python train.py --num_hidden_layers=9 --hidden_size=128 --num_attention_heads=2 --num_key_value_heads=2 --head_dim=64 --intermediate_size=384 --vocab_size=660 --hidden_act="squared_relu" --norm="rmsnorm" --norm_place="pre" --norm_eps=1e-06 --positions="rope" --rope_theta=1020.0 --rope_fraction=0.5 --qk_norm=true --attn_scale=0.217 --bias="all" --tie_word_embeddings=false --parallel_block=false --extras=["some layers without positions", "local attention windows", "gated attention", "value embeddings", "hashed n-gram embeddings", "a smear gate", "an embedding shortcut", "capped logits"] --init="uniform" --init_std_qkv=0.0596 --init_std_o=0.0596 --init_std_up=0.0596 --init_std_down=0.0 --optimizer="muon" --learning_rate=0.00725 --lr_mult_down=0.7 --beta1=0.95 --lr_head=0.00552 --warmup_steps=21 --schedule="wsd" --decay_fraction=1.0 --decay_shape="linear" --final_lr_fraction=0.1 --batch_tokens=[8192, 16384, 32768] --max_seq_len=1024 --doc_mask=true --train_tokens=143900000 --max_steps=7783 --dataset="wikipedia_en"
Each number is 128 + 24 x the weight over its row's rms, rounded and kept within 0 to 255. Layers, rows and columns count from 0. The size above them is the row's rms in percent of the matrix's.

# layer 3 MLP down, 128x384, rms 0.0359, rows 96-127, columns 192-287
size [ 95 103 102 112 101 100 106  99 107  93 103 102 101  90  98 105 105 104 102 102 104 108  92  93 108 107  93  94 107 102 106  96]
[[129 156 111 120 161 130 112 188  87 130 162 127 161  99 130 163 128 143 152 143 177 129 169 115 133 135 128 183 161  99 108 158 128 151 108 134 133 115 111 169 128 150 123 158 146 108 137 141 120 101 153  80 142 138 106 133 119  98 201 139  89 126 108 156 101 122 130 137 133  98 118 133  91 168 144 158 167 142 143 113  93 207 127 153 136 116 195 119 155 139 135 147 122 106  99 160]
 [ 97 111 118 116 129 119 143 123  48 110  95 116 135 135 168 140 130 138 141 143 150 127 133 119 124 112  93 174 173  87 144 126 131 150 132 103 108 113 147 123 156 113 155 140 119 155 120 155 111 108 158  90 151 144 123 118 118 134 166 110 125 146 116  93  99 129 133 114  73 142 131 110 122 136 116 106  89 141 155 100 121  67 122 161 114 154 163 154 178 134 117 112 132 106 130 121]
 [101 122 141 116 120 126 103 167  99 156 114 102 173 106 123 143 128 172 124 169 127 188 110 130 114 125 128 121 125 128  94 146 131  86 102 112  82 149 160 132 128 129 139 165 169 157 107 116 103 130 102 144 112 103 121 119 125  81 126 162 104 121 149 128 101 152 131 149 113 122 105 138  91  96  92 102 130 100 131 105 117  90 146 149  93 143  93 115 120 161 105 126 100 138 186 140]
 [106 146 151 124 102 140 158 173 109 158 122 100 166 130 116 147 140 134  99 127 111 144 109 129 104 118 139 125 157 113 124 115  95 115 123 119 142  77 138 115 157 105 106 121 133 109 125 106 133 142  95 138 135 131 120 131 167 118 140 122 190 130  94 100 121 151 122 121 125 116  74  88 104 123 138 128 171 127 148 157 149 114 127 121 112 132 144 160 114 129 145  95 126 169 135 101]
 [ 95 103 121 142 116 158 118 172 119 125 143 103 165  86 115 124 104 120  96 153 158 115 141 179  98 124 125 123 151  98 131 118 161 147 114 126 172 138 140 120 155 141 127 101 122 124  98  89 156  94 156 101 135 138 129 138 189 171 146 109 124 115 111  87 129 114 102 177 112  73 135 109 128 126 135 111 114 129 154  82  99 120 170  82 114 162 123 107 146 119 104 119 158 142 162 123]
 [ 90 137 138 104 133 125 123 108 118 114  92 113 127 112  94 114  86 164 114 160 120 162 127 126 113 125 139 115 139 141 135 121 153 112 148 169  90 135 138 128 132 133 132 133 106 125 157 110 114 114 126 131  87 117 143 136 132 105 103 158  69 131 142 153 128 147 147 142  97 142  99 152 173 119 160 139 182 120 142  92 156 164 149 163 122 148 125 149 121  84 113 141 124 113 180 110]
 [154 118 121 117 171  96 132 132 148 159 168 155 117 111 152 137 148  83 124 154 114  84 112 149 133 120 131 116 120 110  94 151 143 158 131 144 114 120 120  60  78  96 118 113 100 120 140 149 116 155 112 132 122 140 109 118 100 140 122 131 105 106 103 130  91 140 141 147 112 154 102 150 135 126 108 109 158 128 171 108 112 138 125 154 127 141 108  89 158  79 120 143 142 132 140 152]
 [143 166 163 139 130 173 148 121 157 119 141 115 140 130  88 103 152 158 107 133 149 123 137 124 104 130 193 102 136  91 103 111 117 103  71 156  75 161 111 167 160 135 116 140 110 118 187 107 122 134 165 115 140 134 119 122 108 133  79 125 132 114 142 148 142 152 113 148 117  97 141 104 104 142 116 146 176 133  67 141 167 111 157  98 124 150 126 145 121  73 136 149 108 147 145 109]
 [122 113 168  88 115 126 168 115 143  99 130 122 132 150  78 128 112 159 144 153 108 112 116 132 143 126 181 131  98 145 126 121 104 145 152 128 134  77 129 129  82 153 129 106 111  81 129 158 104 132 125 131 121 145 162 125 158  86 191 150 125 141 149 102 128 131 187  88 161 145 127 137 173 155 165 139  99 160 140 107 160 149 108  95 172 165  92  99 109 140 102 108 153 135 141 129]
 [132 128 124 137 137  86 128 144 148 120 123 162 142  93 123 149  81 116 144  98  80 118  96 103 130  89 122 127 128 114 130 122 139 121 152 152 115 116 106 118 141 110 126 139 109 136 107 109 120 118 149 126 125 101 160 125 123 136 144 137 142 112 122 107 103 105 118 127 111 145 182 142 115 106 143 144 101 131 123 140 102  82 100 125 147 122 107 120 120 127 107 106 117  96 119 119]
 [126 134 124 130 185 126 155 156  75 132 110  90 104  79  91  84 163 123 133 115  98 136 116 143 141 137  99 133 159 127  99  99 150 152 120 159 157 102 145 125 123 110 104 150 125 152 126 115 109 107 110 142 109 155 131 112 126 106 198 125 135 132 136 137 134 102 128 127 127  82 126 131 121 107 129 100 152 127 152 131 126 136  70 114 125 150 159 150 151 105 128 148 135 129  69 109]
 [124 136 159 109 146 104 117 118 242 115 100  90 122 115  93 129 127 143 146  84 143  90  92 128 174 154  84 132 140 137 144 161 133 144 127 115  99 142 150 154  95 160 119 140 132 162 114 130 126 111 138 146 144 111 130 122 127 154 148 130 147 124 129 170 135 140 131 111 152 105 143 128 101 121 106 132  93 162 129  71 133 152 107 146 137  99 138 127 115  96 157  90 150 132  99  93]
 [ 97 131 169 104 120 125 153 117 169  87 101 152 117 137 125 139 114 163 150 132 127 134 163 117 114 120 145 129 118  93 126 141 113 139 119 153 124 150 131 111 167 146 130 158 128  64 141  82 129 173 103 113 118  98 139 135 145 125 102 114 118 125 143 142  92 117 125 123 109  88  99 112 158 150 155 124 117 126 119 125 127  95 146  92 107 107 142 139 119 159  83 116 153 124 173 131]
 [101  99 166 137 138 112 106 164 115 143 144 148 141 111  98 122 105 100 102 171 117 110 119 174 135 124 137 137 141 111 102 155 111 130 134 153 173 100  92 115 105  79  93 137 142 127 122 113 103 136 120 115 147 161  98 121 136 130 103 140 119 158 140 180 163 174 168 103 108  83  97 126 164 172 116  86 136 102 134 157 157 150 119 102 117  82 124 130 158 137 149 110 145 152 116 140]
 [129 129 127 138  87  90 179 123 116 136 110 145 129 108  94 157  97  74  99 120 166 123 135 178  94 131 114 112 113 121 132 135 140 159  80 137 132 142 143 142 156 104 172 143 181 135 113 105 147 147 128 111 155 107 105 107  82 120 146 140 118 101 144 128 113 128 139 151 123 114 126  97  72 150 153 153 142 135 107 105 147 154 109 118 157 134 112  98 114 131 137 134  68 122 176 156]
 [ 82 107 137  84 111 124 169 146 135 113 116 156 150 166  95 112 128 135 132 169 175 132 130 100 190 145 151 105 140  98 109 140 137 136 140 106 102 105 127 121 182 132 130 150 152  94  76 123  94 131  86 143 113 101 140 143 138  94 106 141 132 128 157 162 148  94 126 121 174 153 130 138 113 113 112 158 139 112 111 111 132  99 154 131 137 143 169 166 106 132 131  88 141 124 119 130]
 [ 83 105 153 131 105 113 162 116 163 114  81 142 134 162 155 140  90 148 161  92 112 146 110 182 142 134 119 107 114 111 156 136 147 130 144 149  62  92 149  77 122 117 174 117 102 138 108 114 132 129 145 110 138 157 126 123 132 134 100 133 108 126 133 117 101  97 155 135 118 108 120 158 123 157  83 114 140 175 100 111 148 104 113 107 116 125  59 141 149 115  88 145 104 145 146 151]
 [145 146 107 140 140 116 115  93 157 134 108 127 146 106 118 114 142 113 141 104 134 125 141 144 141 150 139 129  86 100 122  94 156 160 178 121 119  84 113 128 177 148 152 127 116  86 135 110 124 139 126 160 141 131 138 113 134 149 104 100 118 172 137 130 139 114  83 139 136 143 144 125 129 143 135 128 145 127 146 173  78  78 138 125 114  99 148 162 144 149 129 135 187  95  94 168]
 [116 119 113  96 119 138 111 156 122 122 105 131 143 104 146 151 151 130 123 110 114 102 116 121 112  97 156  76 111 166 121 123 116 143 150  96 152 128 131 132 123 120 102 114 152 150 131 154 116 136  76 159  76 112  98 134 116 140  88 159 137 112 111 136 145 133 138 118 115 122 105 120 116 142 174 117  79 119 100 153 161 147 116 105 108 112 143  87 164 152 131 149  83 134 118  96]
 [165  99 118 156 147 151 144 134 169 106 132 119 142 135 133 130 142  68 148 101 151  90 125 103 124 140 124 132 136 131 163 122 122 150 160 118 106 140  67 118 126 148 106 129 174 149  98 152 140 141 101  77 128 141 128 139 101 158  86 138 132 122 102 126 119 119 116 140 126 150 149 141 113 120 131 108  66 171 107 151 119 141 160 148  91 126 182 161 149 108 163 138 191 116 136 171]
 [115 146 100 139  89  93 141 127 124  90 142 157 155 180 153 102 130 108  98 134 124 111 137 117  98 116 120 132  97 126 129 102 150 142 138 189 135  71 156 140 106 111 114 145  29 132 149 152 144 147 149 104 140 125 134 144 179 145 154 155 133 140 128 153 109 134 119 112 136 139 140 109 145 128 136 154 108  95  76 136 129 122 112 116 101 147 169  83 153 132 161 117 144 163 112 141]
 [143 137 131 148 127 132 184 111 102 167 168 181 180 118 122 135 131 111  99 139 111 184 119 165 129 124 118  73 147 110 142 130 157 143 144  93 151 125  97  84 138 111 146 102 168  90 123 119 108 127  84 134 158  96  99 131 110 125 155 151 132 139 155 117 152 117 127 148 134 117 179 100 154  74 169  97 101 141 143 126 115 151 124  91 127 119 165 133 109  96  92 114 190 139 120 153]
 [106 108 113 129 107 148 167 161 129 147 106 130 128 177 145 107 126 116 113 114 131 119 147 151  86 143  85 166 115 106 196 167 141 132  95 132 105 110 162 116 167 170 171 171 128 108 149 127 127 150 136 133 141 141 133 110 128  79 153 112 133 138 145 114 127 107 106 124 131 152 118 119 173 124 120 147 143 141 121  61 165 118 116 114 130 140 113 115 113 186 143 145 145 125 152 139]
 [108 101 138 133 106 149 147 108 138 150 149 134 132 124 127 152 157 131 185 157 152 160 137 115 150 118 103 112 165 121 121 113 115 114 134 140 102 179 112 168 135 120 101 125 177 151 126 116 157 135 118 142 122 104 109 140  99 101 171 124 139  99 100 118 137 135  97 118 106 169 101 163 148 137 143 124 112 140 149 131  98 137 119  90 153 116 108 139 119 112 160  70 119 119  69 145]
 [100 135  93  72 137 105  99 103 128 120 101  96 128 114 134 156 111 148 141 157 113 130 121  85 147 139 116 141 156 146 131 130 122 127 119  72  82 122 140 135 120 121 141  88 111 111 111 186 133 113 171 131  65 125 115 143 146 110 124 130 117 132 145  99 130 101  78 149 134 170 134 113 132 139 122 127 141 108 147 161 107 117 120  93 148 143 121 109 165 142 126 130 128 151 131 156]
 [111 130  80 107 128 158 134 170 126 148 140 107 154 123 135 111 124 100 136 153 107 172 114 137 104 157 120 128 103 131 139 107 119  87 126  90 101 193 174  90  95 114 112 114 151 157 127 128 122 171 119 133 101 125 129 141  83 100 100  89 130 128 139 127  94  71 151 105  99 153 143 120 148 105 149  79  83 126 110 113 108 146 148 163 113 127 172 107 130 134 115 162 155 116 125 141]
 [130 157 135 135 171  98 148 180 112 122 113  68  96 125  96 110 159 107  97 114 177 122 145 127 172 129 152 113 105 123  93 107 125 131 164 114 109  95 121 168 133 131 120 118 133 144  90 129 156 160  92  88 143 154 127 133 184 131 111 110  91 142 137 140 115 100  98 136 138 127  88 154 110 166 150 111 108 165 110 169 151  90 134 108 119  97 117 152 139 136 139 142 158 160 130 140]
 [117 103 136 133 136 126 118  97 103 141 122 128 151  99 155 138 148 142 147 109 115 111 102 120 105 162 120 140  95 137 127  68 145 144 155 127 104 117  86 124 108 133 112  87  83 133 135 120 144 132 123 118 119 145 105 110 111 131 104 142 120 161 138 127 142 179 134  96 121 127 157 125 174 117  92 107  80 110  95 163 107 137 162  84 133 138 129 136 132 179 120 148 140 132 125  90]
 [127 122 113 108 130 111 148 135  81 143 136 122 139 139 112 106 138 160 128 113 121 132 121 103 132 140 169 158 148  75 147 139 156 131 159 149  84 127 133 109  92  99 123 145 136 120 105 118 110 142  78 117 135 167 140 124 158 113 159 111 133 163 137 125 151 106 122 112 142 117 119 129 134  86  88 104 131 107 119 114 161 169 145 130 107 104 111 151  67 145 138 115 147 113 203 144]
 [126 153 120 149 103  96 134 115 137 104 187 158 131 107 172 106 147 134 147 112 138 146 142  90 171 141 130 109 152 136 115 129 120  98 152 161 167 106 101 117  90 131 120 133 140 173 129 135 159 141 112 129 161 125 112 138 149 137 126 100 127 141  95 106 121 128 137 163 167  90 113 136 144 141 116 114 110 158 149  96 125 100 128 114 120 141 151 137  65  96 165 163 142 158 139 106]
 [ 95 159 126 139 143 121 103 167 114 115 155 139 119 147 126 102 123  95 111 125 127 151 106  86 124 128 126 117 118 137 133 135 133 142 126 172 145 103 150 120 119 126 128 104 106 113 101 149 101 105  95 112 130 147 153 119 121 135 122  95 136 117 121 110 150 132 107 134 145 161  52  90  91 124 144 130 151 124  82 129 159 140 132 162  86 174 134  76 123 140 171 102  95 145 132 104]
 [142 134  93 131 122 112 120 137 139  95 141 133 122  98 162 141 135 108 168  94 113 140 120 153 141 112  78 137 112 121 143 113 131 147 119  84 165 103 117 152 130 111  93 167 103 138 138 112 178  99 125 147 140 136  84 149 116 119 158  62 139 116 116 111 128 140 138 106 116  95 124 100 111 120 137 113 126 147 148 130 122 129 123 102  97  94 149  70 137 108 155 151 145 124 116 114]]